Weights of a small GPT-style language model, trained from scratch on English Wikipedia.
Size: 11 layers, width 128, 4 heads of 64 (2 for keys and values), vocabulary 2469.
Architecture: RMSNorm before each block, biases on query, key and value, capped logits.
Training: a variant of Adam for these matrices, 112M tokens.
Each number is 128 + 24 x the weight over its row's rms, rounded and kept within 0 to 255. Layers, rows and columns count from 0. The size above them is the row's rms in percent of the matrix's.

# layer 6 attention query, 256x128, rms 0.0855, rows 166-174,230-237, columns 0-127
size [ 96  95  83  99 105 109 109  87 115  92 103  96  93  98 104  99 102]
[[139 119 171 155  98 110 124 143 141 117 137 130 123 166 178 111 120 137 172 111  57  93 137 110 151 118 132 111 100 130 173 145 114 111 132 105 140  67 108  83 102 145 122 147  89 145 114  97 137 145 126 140 114 115 134  99 142 129 123 102 135 123 119 125 136 104 155 100 139  87 122 111 135 135 117 157 110 161 148 134 170 185 104  99 112 147  99 179 146 129 129  67  90 141  86 154 144  91 151 123  99 142 121 119 103 152 108 144 110 113 126 138 119 111 115 121 123 135 105 164 104 147 164 140 133 137 120 103]
 [124 104 163 127  98 133 148 134 133 116 131 137 155 168 130  82 158 142 148 102  99  96 118  92 156 124 134 144 136 121 124 135 115 143 128 138 131  82 128  73 120 167 122  96 116 182 123  90 155 115 141 113 131 131 131 100 139 127 136 117 157 115 121 164 141 130 117 124 134 107 124  85 159 144 124  86 132  84 192 140 137 154 121 116 159 148 109 181 128 181 143 167 120 122 128 149 135 102 150 118  93 133 129 145 102 125  88 137 130 123 156 127 142 113 149  97 151 121  97 184 115 144 192 127  90 136 117 110]
 [117 170 102 154 115 150 110 128 126 140 157 138 127 126 135 121 107 135  97 124 130 156 129 173 127 130 130 111 169 101 142 132 145 112  92 146 185 116 132 161 140  98 124 123  95 121 152 135 121 157 111 148  81 127 116 112 161 136 154 119 131 156 114  98 119 179 132 166 138 104 111 125 135 115  90 105 113  88  99 108 147 109  92 128 157 102 151 125 119 105 109 168 176 140 115 112 140 125  78 106  84 105 121 137 129 157 113 111 162 122 119 145  94 106 124 103 137 114 162 157 136 142  71 146 141 112 154 204]
 [159 133 104 116 128 128 138 133 107  84 133 131 112 158 149 100 131 148 122  85  84 120 156 136 153 118 130 107 141 164 138  85 141 151 102 105 153 100 154  87 137 144  96  99 111 123 114  88 146 139 144 144  96 136 188 131 162 147 123 111 120  99 118 141 143 136 145 148 118 130 148 137 113  83  91 127 120 134 105 150 150 154  82 105 139 152 105 182 149 135 146 109  97 121 140 135 160 103  94 131 117 132  64 152 109 108 128 136 112 119 111 161 153 136 180  67 122 149 125 121 110 120 130  87 117 137  88 122]
 [110 167 101 140 130 124 175 142  95 149 158 137  96 151 147 124 123 122 130 150 170 162 126 167 163 101 112 116 169 105 125 154  99 101  98 130 187 115 103 113 140 108 153  91 121 128 156 141  85  89 137 153 119 144 125 120 140 120 122 113  96 163 112 108 111 191 137 160  96 113 142  99 153 136 104 102 112 102 114 100 150 120 117 165 145 128 125 159 107 108 117 135 153 146 128 143 116 119 118 102 129 142 162 158 112 112  74 132 156  99 119  82 111 138 121 142 105 152 167 121 140 137 134 162 125 131 180 151]
 [122 113 134 139 170 167  88 149 144 145 127 110 137 139 134 175 131 134 153 152 114 162 104 117 109 120 142 159 137  43  84 154  93 121 154 159  93 163  98 158 119 108 130 130 140 151 159 149 114 115 146 142 122 119 112 156 111 150 112 165 123 183 159 140 135 106 101 164  99 117 144 119 127 133 156  88 146 123 171 110  97 123 134 165 111 138 175  89 128 138 121 157 152 127 134 153 123 160 134 151 127 155 155 110 134 144 141 119 115 144 132 132 132 130 100 157 149 121 122 120 153 115  85 156 131 125 117 191]
 [134  96 147 133 113 112 110 143  92 111 110 129 130 139 149 136 141 169  98 127 147  85 128 110 133 137  97 139 133 119  98 144 138 146 122 104 138 132 100 100 124 158 158  96 131 118 114 101 114 185  87 170 101  92 148 104 114 151 123 100 166 121  84 105 147 135 155 136 142 108 102 137 156  91 133 104 128  83 115 133 178 151 112 155 131 139 138 152 146 143 140  96 127 137 108 162 137 136  64 140 138 113 117 204 127 145  83 152  99  91 118 103 110 136 145  91 133  97 144 118  98 125 155 118 130 147 117  89]
 [ 96 148 133 136 109 119 139 112  90 139 146 113 118 136 103  98 168 119 132 143 130 162 109  96 131 138  80 150 111 120 147 159 146 120 154 114 121 149 104 172 164 119  99 162  92 138 121 103 190 104 108 141 112  91 100 134 116 127 120 103 170 137 130 131 109 122 110 122 121 114 122 127 123 155 128 142  87 127 127 125  78 111 168 123 132 144 137 108 153  72  99 133 146 122 131 114 104 149 119 166 164 122  91 114 185 133 146 140 112 178 133 182 121 156 133 144 143 161 144 174 130 131 118 158 164 113 102 170]
 [154 120 126 106 110  96 194 111 116 103 120 159  90 100 142 129 140 138 139 124 107 111 156 160 159 117 131 121 125 176 146 107 141 131  93  62 154 107 140 129 163 131 138 153 129 128 108 134 147 126 129 128 117 132 155 118 189 123 128 152 134 149 144 115 172 120 176 141 130 128 164 109 157  86  90 102  93 113 120 129 146 158 134 110 150 118  91 139 132  91 128  89 124 130 101 144 155 131  87 148 109  97 126 122 140 110 100 160 139  72 115 136 136 116 132  99 107 128 112 171  91 114 162 130 102 117 147  86]
 [111 170 104 167 100  69 133 158 106 149 124 128 118 130  96 131 108 193  91 118 145 147 112 104 139 149 121 133 105 156 155 137 159 110 101 127 105 145 138  93 135 141 109 101 125 149 102 125 120 150 168  96  98 114 173 119 138 150 120  92 129 113 111 109  98 130 160 126 136 131  95 134  88 150 121 101  89 157 134  94 144 124 112 107  87 142 114 182 111 132 127 144 122 121 152 157 163 130 137 130 127 146 106 169 109 114 137  88 159 100  93 129 102 146 135 102  91 102 109 141  80 137 145 143 145 150  96 146]
 [103 155 120 159 109 118 171 165 100 122 131  95 125 122 149 108 109 158 154 115 174 111 168 100 146 117 146 137 184 107 134 117 167 142 102 100 151 114  90  61 119 134 119  94 141 124 139 151  84 125 118 117 143 137 151 136 148 112 154 113 135 170 100 134 121 130 108 115 133 124 111 146 174 127 121 136 125  87 155 123 149 136 139 146 105 122 121 161  92 126 178 144 148 163 118 155 134 121 110 127  88 105  97 133 149 170 112 125 161  95 104 128 139 104 105 101 142  70 156 155  96 118 130 115 121  90 103 121]
 [156 121 138 126 135 143 118 114 162 130 110 155 157 134 201 119 156 146 145 126 177 119 100 126  95 141 125 140 120 173 165 134 103 121 130 114 121 113 164 200 123  81 133 120 124 124 121 129 114 123 105 143  90 141 114 161 154 140 108 124 135  94 104 129 129 155  86 163 122 132 128 137 122 162  93 140 156 122  81  92 111 123 120 108 138 134 146 132 114  99 119 137 131 135  86  95 135  83 135 106 123 139 148  58 156 176 117 142  97 142 114  78 129 128  96 141 112 111 117 153 125 110  85 132 146 114 147 114]
 [148 149 111 153 122 101 129  93 136 145 135 109 114 175 101 106 131 125 120 131 146 106 150 115 136 131 100 151 135 167 113 129 131 183 162 103 135 144 121 147 113 132 113 139 134 102  93 128 162 188 150 144 100 104 153 134 130 134 104 151 112 105 101 112  80 105 127 107 108 119 125  89 115  88  76 132  76 189 149 141 163 171 106 106 152 147 138 121 141 128 121 104  88  76 102 137 137 150 102 143 128 146 103 123  76 115 122 154 144 111 128 155 114 129 102 135 136 101 146 154  77 103 119 149 124 142 153 123]
 [113 156 126  99 124 140 145 183 107 158 142 119 128  83 154 139 126 136 167 157 131 165  97 156 129 129 131  75 151 123 110 112 121 120 129 114 140 134 129 127 136  83 138 145 151  89 130 164 127  68 152 146 120 180 130 181 152 130 132 118  99 151 137 160 134 133  98 156 138 105 119 109 121 156 143 114 129  84 104 115 142  91 110 117  93 135 128 126  79 125 156 158 152 137 108 135 142 120 120  72 114 124 118  91 165 157 108 127 111 131 130 118 166 142  89 149 154 132 103 168 125  98  96 160 154 158 112 114]
 [129 144 123 140 152 172 114 176 137 119 133 107 153 122 141 114  71 104 127 156 116 128 143 144  92 104 150 112 168 118 143 141  76 117 118 146 141 158 120 121 142 107 107 142 171 140 141 147  75  93 124 168 155 134 106 153  76  91 118 127 151 165 145 146 127  84 105 107 122 125 143 143 141 162 150 109 161  99 158  99 124 110 152 146 114 100 117 111 129 146 137 157 177 174 148 138 121 144 158 134 100 110 145 142 124 148  93  93 140 126 100 124 121 137  74 105 127 155 150 133 153 124 125 150 149  86 102 149]
 [162 117 183 102 105 107 126 123 125  93 121 145 142 118 103  79 168 155 128 137 130  89 111 136 121 183 140 120 123 128 137 146 138 168 138 106 158 115 126 115 150  97 151 161  97  92 101  91 142 178 114 127 102  96 141 118 126 116 125 144 127  89 115 108 160 134 122 101 148 117 102 153  88 139 112 181 160 103  89 178 174 146 112 117 123 144 114 138 136 133 182 120  90 115 106 138 156 170 129 145 140 105 139 135  93 133 117 153 148  99 136 146 131 159 150 116 133 122 140 148 139  91 100 101 117 149 133 105]
 [143 112 167 141 133 139 142 124 136 110 139 159 136 131 152 171 162  93 129  86 129 163  83 144 178 121 111 159 146 136  78 133 148 116 124 142  90 143  98 130 133 124 126  98 106 104 109  97 175 132 121 101 105 162 103 121 126 142 127  77 155 174 137 103  76 122 130 135 136 126 126 178 159  95  87 142  88 109 133  97 148 119 148 125 128  77 112 124 178 152 101 104 124 113 136 138 136 133 152 159 126  92 120 143 165 119 103 137  91 108 125 132 165 135 142 137 133 157 136 105 127 160 132  90 124 130 100 127]]
# layer 6 attention key, 128x128, rms 0.0793, rows 102-109, columns 0-127
size [ 84  95  97  77  96  75  87 112]
[[124 135 128  94 188 159 148 140 133  80 137  91 144 138  89 159 165 108 166 145 144 148 169 133 109 138 110 113 118 158 124 109 126 130 112 117 108 152 158 118 146 149 151 131 123 123 101 125 153 151 163 136 160 169 138 129 146 127 130 147 109 114 170 157 146 120 153 125 156 153 120  93 148  87 132 117 133  92 120 158 109 168 164 136 131 102 115 100 132 141 102 108 124 162 117 164 121 167 113 154 158 104 170 153 127  81 120 158 124 120 156 173 113 180 130  95 158  96 145 132 136 100  92  98 122 129 133 141]
 [131  88 116 131 144 107 165  95 126 102 147 108  96 161 110 169  79 114 159 159 146 111 129 112 119 122 149 117 117 120 146  94 169 104  79  93 147 183 133 134 129 132 108 125 143 119 109 136 144 108 166 170 138 155 102 122 136 145 164 154  80 158 119 119 110 134 141 121 132 130 168 122 143  92 161 130  99 134  93 172 145 145 154 122 108 165 112 141 108 128 154  99 136 110 118 119 141 129  99 168 160 140  83 148 125 131 165  87 127 158 107 148 134 187 116 150 143 126 142 117 157 121  93 154 134 139 107 132]
 [145 124 145 145  97 132 134 152 125 163 124 154 104 101 135  99  89  94 119 137 122 174 105 113 107  78 132 120  95  73  98  94 109 109 137 118 113 174 160 103 172 150 162 127 142 140 158 145 111 101 125 121  96 108 134 150  87 136  97 131 111 148 158 163 101 131 145 147  98 160 117  79  94  91 148 106 142 169 146 100 132 121 175 158 117 123 165 121 119 161 150 107 146 126 145 117 121  80 151 119 116 136 137 138 166 133 138 149 128  90 125 126 130 111 155 156 156 165 113 149 106 144 115 117 156 112 120 110]
 [120  93 160 148 106 146 148  90  94  93  94 127 101 102 130 127 170 139 152 163 146 142 163 168 125  96 113 124 155 141 132 169 137  89 139 126 123 125 170 110 136 148 142 169  87 117 107 168 127  95 130 154 171 123 107 108 122 133 136 140 111 144 138 113 116 107 174 151  76 139  98 108 151 143 122 165 124 145 144 105 138 137 132 152 148 144 119 161 116 128 102 106 113 152 115 116 123 108 101 109 153 112 115 120 154 124 144 182 144  97 107 148 142 159 138 123 107  84  71 142  99 132 146 138  93 107 163  87]
 [153 138  99 142 150  93 147 150 146 150 113 135 112 113 171 107 105 158  79  80 155 155 129 100  91 106 145 157 104 123 101  79 170 110 102 136 117 129 133 129 129 147 105 131 172 104  99 160  92 145 107 111 119  90 128 120 112 121  98 121 134 111 109 117 155 104 160 138 128 117 142 117 111 151 142 111 139 144 159 143 127 137 156 126 108 134 181 117 155 118 128 143 151 154 142 113 133 104 123 124 111 172 109  84 164 188 136 102  83  80 111 153  81 125  92 148 154 142 126 166 161 146 125 122 134 127 132 128]
 [ 85 136  95  73 110 120 158 132 119 124 149 126 109 147 106 109 110 119 106 108 155 177 141 125 113 130  92 116 141 130 129 114 164  85 142 139 170 180 141 131 106  81 113 102 172 111 159 132 113 139 122 148 140 143 112 168 120 128 109 133 127 128 111 131 133 130 156  93 148  80 103 164 144 165 135 100  95 157 127  97 130 138 160 110  82  95 121 115 112  71 113 123  95 112 181 109 135 100 135 123  82 169 120 112 111 130 138 121 131 128 119 124 132 144 118 107 165 125 172 101 158 148  99 110 131  97 115 127]
 [116 133  98 106  69 136 137 129 124 144 146  99 114 154 148  97 121  94 134 107 111 128 117 141 152 168 146  96 119  89 106 164 134 101 115 114  95 131 162 121 157 104 115 131 100 156 121 108  97 117 180 143 166 150 123 115 150 106 133 127  87 122 119 151 159 127 136  81 145 119 159  88 132 147  90 128  98 130 114 169 151 106 163 114 111 166  94 101 118 145 110 154  95 153 151 127 113 126 133 135 118 111 108 108 141 136 119  95 103 148 101 159 144 158  99 102 123 165  92 119  94 144 178 167 158 119  96 111]
 [142 100 135 131  80 110 107 125 155 134 138 147 119 114  85 157 139 112 142 114 115  96 128 104 121 159 175 109 125 117 136 133 128 186 137 178 121 171 141 106 127 152 156 140  97 126 130 126 104 135 104 100 131 119 136 145 178 162 114 151  96 104 150 131 148 132 102 137 112 148 136  93 123 125 147 134 144  98 125 110 114 147  91 130 164 130 100 173 131 127 138 126 153 136 137 131 116 153 100 138 106 108 130 123  79 136 130 130 126  92 142 122 136 145 205  88 125 108 130  91 146 158 160  88 114 169  85  72]]